Weights of a small transformer language model: width 192.
Each number is 128 + 24 x the weight over its row's rms, rounded and kept within 0 to 255. Layers, rows and columns count from 0. Numbers have three digits each. The size before them is the row's rms in percent of the matrix's.

# layer 7 MLP up, 768x192, rms 0.215, rows 386-481, columns 32-63
091:132138155106118122110109136132129167134081113141144087099107134158124116140136111130122128154200
092:126127163103113123143132114122103132167102164178130105103165128102124085120099127168126161136123
097:143150094129118124130097144125120151142100169154150106139122109109104079112107138145159108119126
105:138096146137141178093140106111112109154125138129121125137089131138117104141113133122104143102119
096:085124055157164158107154165113114125128160150125167189134168142149137144102096110160117117119133
100:148120138127130167112139125141122136164114101135103154128129079159113158131132130148124118133107
121:159144076150160102079134115129143135106100089144133148148124112148155141141087097103173119113154
101:096110083092112120145134146160110144138163153135141099127142098142077123194104105139141160103150
094:170112140106131153155099135112104130126143139131148141120088103109177150133102084130136149152179
091:172121097142188150148113113101092135113131141095107148124164097120077116133141109095119162161172
095:135149136139128137105110121126104130136175132121141102128131105125201136105136132095105097178146
109:125123137129106120180112124144133120155132102103116143121173107111119161096109148185107156136145
104:111133114172104130121137092163108134106176115158135179155138117153128136124157105110117165120147
106:109108108105161135125143139138130113178158167107123120132148105113095165151151134125112177137107
112:111118097148084097066120107159135136119124146175098115164106150163111165131122100095116153099124
104:111130107142099113110117111133124136138173125139169126148102146156090209109120108108108122151110
081:106110149169098120140124152112139152159137066153134155151170152104136169110109153092136151116112
105:161083144169159132101089122110082154122130119150148145108111139160149103132113125095098109107156
085:105091133147138138136130130139091094155122172083173142129157166109129119133130147150067131160089
106:100096106151129144110121102168141141128113131113145126143122142179092120107132132141164147068142
109:118119113107097178143118127154134154132176124110096131146136114147139178093136124092169116134116
109:140111135160150150110090120119121150177148145122108132148131079108098086128129147143122112093123
097:136085140131123121150179119073103164091143157111101177139154113117175135154129165101159124097139
113:113130150148116119094139133116158131111111124154125129158124134123085158096110132118116106179122
083:123157148136123132124118129144144127161156108144075145150154090105087148165117182126088115138114
108:100137134131100127116146114139114063147118106148125115150146154107106176139097133088130082143144
113:125160129106115124138135132107159099156113114127140120148107100131190104122091132131137147137085
111:108116145158137168094130096135092148107157106109120094166091156100118115111112134104154099150137
104:162101147108164112159121101107133117115126131096095137144121131145110132150131129113111131138089
104:169129125106121123143088114109110151180124165142091163169128112132142139102134146110161140133145
091:136114120138088141150115129189114097108126113127116114105131111148137117122128144089143106118099
108:148074113138129128110120089124116112138114151119123147155139168088169117132127145109106149108105
116:140144105118112088115137104144148119125098131159110175123119150086100127150139152112145129116150
105:145142079145094083094143127119151094162083154136104129147069128154108157116113161140166098119119
103:139144147103157160138146111099133144141120136157133166139091136106125126115129109089134139185108
096:115098118142170105164140127121142165112125139123103110111121138099125165118157124111138137149174
092:142098131142100126164113098126119105113149116129117125148146095141122088120128132106153119078116
099:117101090152118145100129148126122155132137132129140137108132161133111142120124158081144137082145
099:126125103119171112109102137142135093123106112113095137107154119126152091153142128118143153110067
105:105169117097155113107163105155124115148143124118102097145073096138126127115168141150110147110160
096:101117180148153120129130126113121099134091100134148127079102131122120099148140145110129127129096
095:120147129116151140149131131111076130136164125108188141115124150109144140129130149104109145163146
096:122111109115145149111139170107089175163134176117101173126094133141092146126112097166104120157103
103:110098106165121153139148164119139156152103149104133117126123100101095124138138127145124096165170
097:120084126144123114123116148162091145086128147148119144142082115122123108160099133126165088126154
103:054169156201114133153105116130101165107137117108105143125130127107153147125125125144148140093125
096:096171104136108151083100126143153126142081105146147104112099095145158117119117103101154132118132
099:107153128157116127122132138136128161141093130183152154099152133113151147105139124111144139119149
099:159116145142130149097149099158159127158105099079140144096152134113103101124147133122126131114176
099:118133116120134164143102153127191128099130101157102101168140134097122154119166171113129139132104
100:119138147123154115124151132135132148130124134082114118140103120141147108114140142161164088127092
092:127095146118124121127135151104150094130135105127129140176113167147162153172150101152120089111080
093:094104090124168117150114128138163132153142098135145114142110136162153154152112126122147113136120
087:122096148158128102096150121114144181102120112106095123138095112087184116142102167116140105117165
099:137062118134183096116174146183131105131144169115109086138119124121127110124156114131126141155134
100:211106096113149164121131145167123093094131138166120107131158142153120097117108133174110155112117
106:119090113118158131137127096134107128134116182152158102138161152106129172125122128164113117142123
108:144099156130085101161102117130135146125113172151105169116123127097104099149120140125154154162157
085:130108132179117108108124126128164128168143095099132112158100133094086114159082111150145107131127
101:129135096155106173118144128111152098157128114095165131139165114130128125129117079078134118161138
091:092157142144092084152151149157108137137147116099107136124130099156129135130096153127124132132148
113:117102134104158121091137127146121096114115140130102083143080076091142044121154128126134159108113
101:129138110120146128094124140151135103138126134148098114098134137089143133133158184136111082076153
099:134125159146169131113123108133129122142173116128138124102169126089170083143137129126100140113156
129:124135108110158125142119114123116122184149083134133113161093151146119139161135131129147110084168
106:130117187163140122125127111124085146152172130112139096099163122123114119124136129096118097135118
088:153136141171119158113104129103115137116149106130113135164136108143135142129108177117139115179150
105:128111145156108163102139136130150114184140123164083120146125150149139114100141134150101133110164
102:138098162132117140127164156142078120120110139198166157097107136110109091158091132078108131123147
112:102140132106109126108080171123188138181136118144129111138111134130145162126147112086124166074124
099:166176141200133120115120123126119131097132152093105127106145135144118144092170107095105150096136
104:134076126139130098134158130147123147121134134166114124141092147154146148151101116088079168125090
108:124111116106146158131121131125124172149170133146125119125153092105111112080127122135112136140127
094:170123096169116084158120140097126121119084153126124128156152185162100120090095159145133125141119
085:088101098138124134156098173167123060119126114090120108108170153119138161138092115132144153169136
098:133123102142160122136104123133101151136153123143085122130114115174149167162156104130147134137158
144:119133144121129145105099135101140135174119110111100111158100126158096149127130094123087126186123
103:147135127112128123100141123099120162129104115159115161150123083120115165096106136097137112136102
101:162103107173111114101108115140110127157069136159147136164135151125135085149126176116092113106087
100:096163173138167082123132110079143118099098115164097144160176077153121100142148124145129121110138
088:113148167108094114097133116096113176144134155076117157138180140176134162105113151119121148065136
098:154162102123134165105144091159146110158094118138127087127140127080146174117129118171135103090110
085:133149168119105159128118157149156152112069109166146148106182100115136156108134105097088096116154
090:092116155130108126105191128153096112141082104094149167118079160172148109117109122132121103127109
098:126140154108141126135131125123113116153115148116122129159105156130151118077114117131098152116098
114:084098080128105121152120092161127185160134149117097144102138143150101124142129156120160113123128
083:094138133121139149121143116134114113139132160141125177127106118104128159155091093121149149142096
095:112134098150098106125135089092128167081140149150140105124120086122141092108103170084126150165125
098:165124173168098133135127142078133162153169126148094119132133110130162110118153093092088120133155
086:127103117165136140165142133157110110169133113142132145127137082080126074145082134136161153113098
091:099128125132137170105126134151123153123080198147086083146126097145134129126096104129167124110100
093:129145133099122122079081130136145175137122106144120141140151144112122151150129180113131151162122
111:168147105142121109160188140118135085105143076137135132103108148125151087130108125100149095126142
102:107136097142100127107105095124141157139134138115152104167148138112129137136103139135125149159106
107:118088135111108141132123125117150139096136152134119151167136097157152198092143101110142127125124
088:150151123123138160146126107136117116176073141123130123126142135115156113133119121123163124142157
# layer 7 MLP down (transposed), 768x192, rms 0.0544, rows 386-481, columns 32-63
088:126121109127095154111109137119173119171099097163116116137143119120156130163126125136115130149060
092:127144150107177119162104138140119100143137166162148148181088158125151153119147118116119116146137
104:162132126143107175147134130092141098113133142117172152118116127092151150123138132124113106166104
110:107174139126120058123129105136098123146103138119171119124142108103144145122117093151149095148146
102:142123119133122132161155141135133110111113130125107131118126106175132137144113108125125107128105
090:123128106093133108152130126157124126116091160121150107176122128138150102104146148126124121150153
122:151146153143142100137121132112138128121138128178130117186078137108137154150119116100085128082101
095:072149128148155112132131109134125125092117127135119152112119119116120137100151136101147135134120
098:118136140105126127181145139069156170108154140094100108141139114131137157110098111149121129087151
093:138156126122138109141156123119124094075128119090156143136104127127126108094112129132118112142148
093:173153106127103090119134126140132073137131110184142096133131148117164136091142102154115122115101
113:142156087119167144068140149112088141168180111083098114153152140112107113129116120132094140114153
110:101086113124141140122197134127113167075078131097065113106160149117070185175138139124138085126101
105:136127108113139154143139095087111142091128117185138152141113123140076104127173160169128108109120
108:098171158134115116148146172175171137086123115156165073096131190128135088069107121114132121138121
098:109095156177078102158155120095157110090098123083143131074096095125120131115090147120133138153113
087:133120115114106101142162138162142106123121106172147129125079114133104123142117112132145117161115
108:102129149097113168105121163138150097100133132105073105108165103096130137109109176139123135087124
078:133133084170150127124127141117126105131163127127167146164123126153137152166124141138089099047120
109:080146173157145119165122136119104154163146108108150148180151159131103124149091140094090138136102
095:132121120108137144127120101154117110098112120092153117110111111152113074116137134139110108134119
105:127159131147139127115116150102099124087110114161127122117162123092108108126148071092165098141090
102:130079108122123124131186141147128099112196139132167119122114121100092154119105108103097117150141
116:127131155174078147137114118091137175118145109137128117130152139135139132136138164138137099145135
085:130101131139136135146148122144103172130114096094139124188142126109094119145131121149131086142140
111:146141115131110098165127143186150116174147110156129153144111096138140130130094076101102123161107
120:135126130109178113121123131147100103125103127144147167093146089122185151137122094116099093144144
108:146144152126121147151139085089162121138147116116162102116124095149134122147190083156116148171142
100:095127136102134097176160128150099117101139074083160112097181138108160113115147120099132159099189
099:129094159159141160122138121135138137121162118124145074113137063107187119114110101123094091157200
087:135117173137140114145096149070102119084097129146129128133149084125164110114132101068147123141124
101:105095113140163146096141119132098151131100135159129096118089101127137149139122100113117118122096
115:128149128113140110106109186141127129144136119129127137109137173106100117112098158086157115100130
105:158146188135155108145140123153132095127142150133099132142121119101129155128157103102181153124097
104:136133169144114122126117108143121126123124146134065108120141089143094114107073170137138113118170
094:128153084113108128087134081087151103150096123169162116109143171138128151136102113147103180107115
092:091139156107113144119138148109181095118141071137130139104106104133149126111106128143089140084134
099:131107131126117111120119105116144140106114081120141081154146121166127112124114075151124106143142
094:162083079137096139152173163142143128154140130127154159121154128137108133154160120136188143117129
108:150094135132110158166138112093071116097148118175101075114144130118102112170121115142117135123110
104:158124106081168100117081144152115131161113099113107118123120102156123094105085160102096097106142
093:142124119112149115113138109110167134127164123126176087130136126169165100110155107132061139161177
089:132140153114136113154106102142131084121111128121147103109123127160109121120144146108151124113086
099:121185140148129145131124106143123092095136134159124109185107168112139168166126161138181110138078
097:086130127115137144127133147149106157087150145111155119116095149134169166113127124161092173091139
104:152122143143147094109105135124122117135101105195153118099115098156112133171171122098175165155114
095:160109146110170106154129127123168131122121168121124128125116175171175124119149132127111110083119
107:124128139152077138157161108146091123115133144123135147086134131124079146166174138138146169125142
099:118059149126126125120115134128107138145146159159104115178140130145125115109129133146097120086144
115:139102111092159168137152153104084120161133121129121105132140116115152139115119084104113125116104
102:100175092092167099119127141142089189121129121140147112151121147081131121140151108107107108090154
099:136151155140163192077085111123150118089138144171141138121099141125129131139125176094143098111140
100:105145130131151179128132146077123148130097115139114085148195106117133139123112117159154098107121
085:151139144092139143188152182111098103139171151101131138120140161137132144113113147124147148152118
101:139092139094141139119099092078129156164121066109126128165160104118131133144142147141111106137103
099:115130131127114132129106133138079114141134108098122108124108105131144154130129165125164119116147
113:112114126113148087098115178123191149120136118122127152138135171136144155133122125130084123133121
103:134127108096119153097147095072102152118130099167152125124163144098142110143098106117150132105100
088:103105186135144120141152155127137103099121123150090111151137188108094123133132134132197104160146
106:106177174104090108157113145140092120135133108142094142131114128159098140145129170132144146116139
095:141114156139112077113106114136123158118156149094119138139155160168122148104149088116124130112120
105:132127133075106104171168115127160078121108124163147147070146126178171114148166136123100159102119
101:150140095121101125107151128127147123122102149129111160140159115163189112142089135152116147154143
101:105117159104143135134135103154120106130108157180152166166117162099110149127113163132216089117145
139:162132096118164132105112128147097134115117130144185119132138156101096139116114096106133109113137
102:144166114103107136115142103089123113084104133101143154154119159146129086127115147124132132109088
091:104113148144138123126117142141134089070119141077087145098166103126119101116107131158078114106155
101:141166121124104126116113100135132139114129141064125143114124115106186180122113166149098103116126
110:136138133105112131130156139128121124146135129170143101160096119094154153125142156130135114073123
114:152120146120187113121154130102103135154185105088129114110150135112109108090169100134172162161130
093:105128104176147132112119128149118123131118101132151137150085169175132162151132142147074134159152
106:136111125092104128104090133136132144133176158147091110160117151118159131107119112110143151122136
119:087085114144134119130082122124104081101139143128119100158127109127157138092088099152143100145165
097:158111140133138091163094161127174130108154157108105156122150113154133126140135154145107156149183
082:136126135146118115112152095114134130124118141142119107089147124149119084137105105116107134135125
101:132155170099135111158145131131150145161150109184133137135098156154141107066142134151128147149089
133:109140116122176124147103174122112096120115133105117146146139149158112145177133156148096111149131
098:147128127106143183137138116105108164125150192156123104136132093125119096132134122144114126129091
102:112164112114107124106173108102147122131131139128154178087097101158147121163126132134123137122120
098:117122137112110078148118173132125104156116099153179156088139134129117100121157136115097159156115
087:116169128131117137205116139161097148111134128106128122136118155120142130127143124142136106118113
085:100117129161120127135145147168132184143118119109148122105175168119102105109153119147102162103191
090:138140142118106135205116131146140130130133140120134118162109120097143131146140094137116095148113
089:121149126072117129137166111144101161133121112119136118155161152142112101103128085142077127154123
099:123149115137096126093131153130137080097096143132084119077135149142130131126135147123154095143099
122:094149136138101098129122162132184121124135155167130106176138132121152135111170120102146119175138
075:110075114167130125097141184148176107148144163109093112128136105119149121113151111107115130130126
091:108087146092137085126134153124140131144159152088163128092109173151108138092162129114187139104147
100:145136105131155121133081136155131156150148129126095140092108157118086122115157125161158123139159
091:141154111133084151119125106095148123113144157123139136114156180132108140101120127080147091128121
088:143139153122123134118137155118131145120112113138134105157142105136103121135148092170112122102112
099:114119123123163125218150070132128171152119148115163112123162123075119103095129156140099141106103
107:125079132083121125161089108139099144147091137124113121111151136124125140132153122131138148129166
109:174144075099110141135101136101111140138155149115150090127116106104107118133130136154127152097113
107:132159101150139146166109145116114093160115120138161131114122165112107124134118091143128109097108
087:122126154152104134139163158122136151112086168093104095117110146158163167144140167166070144144108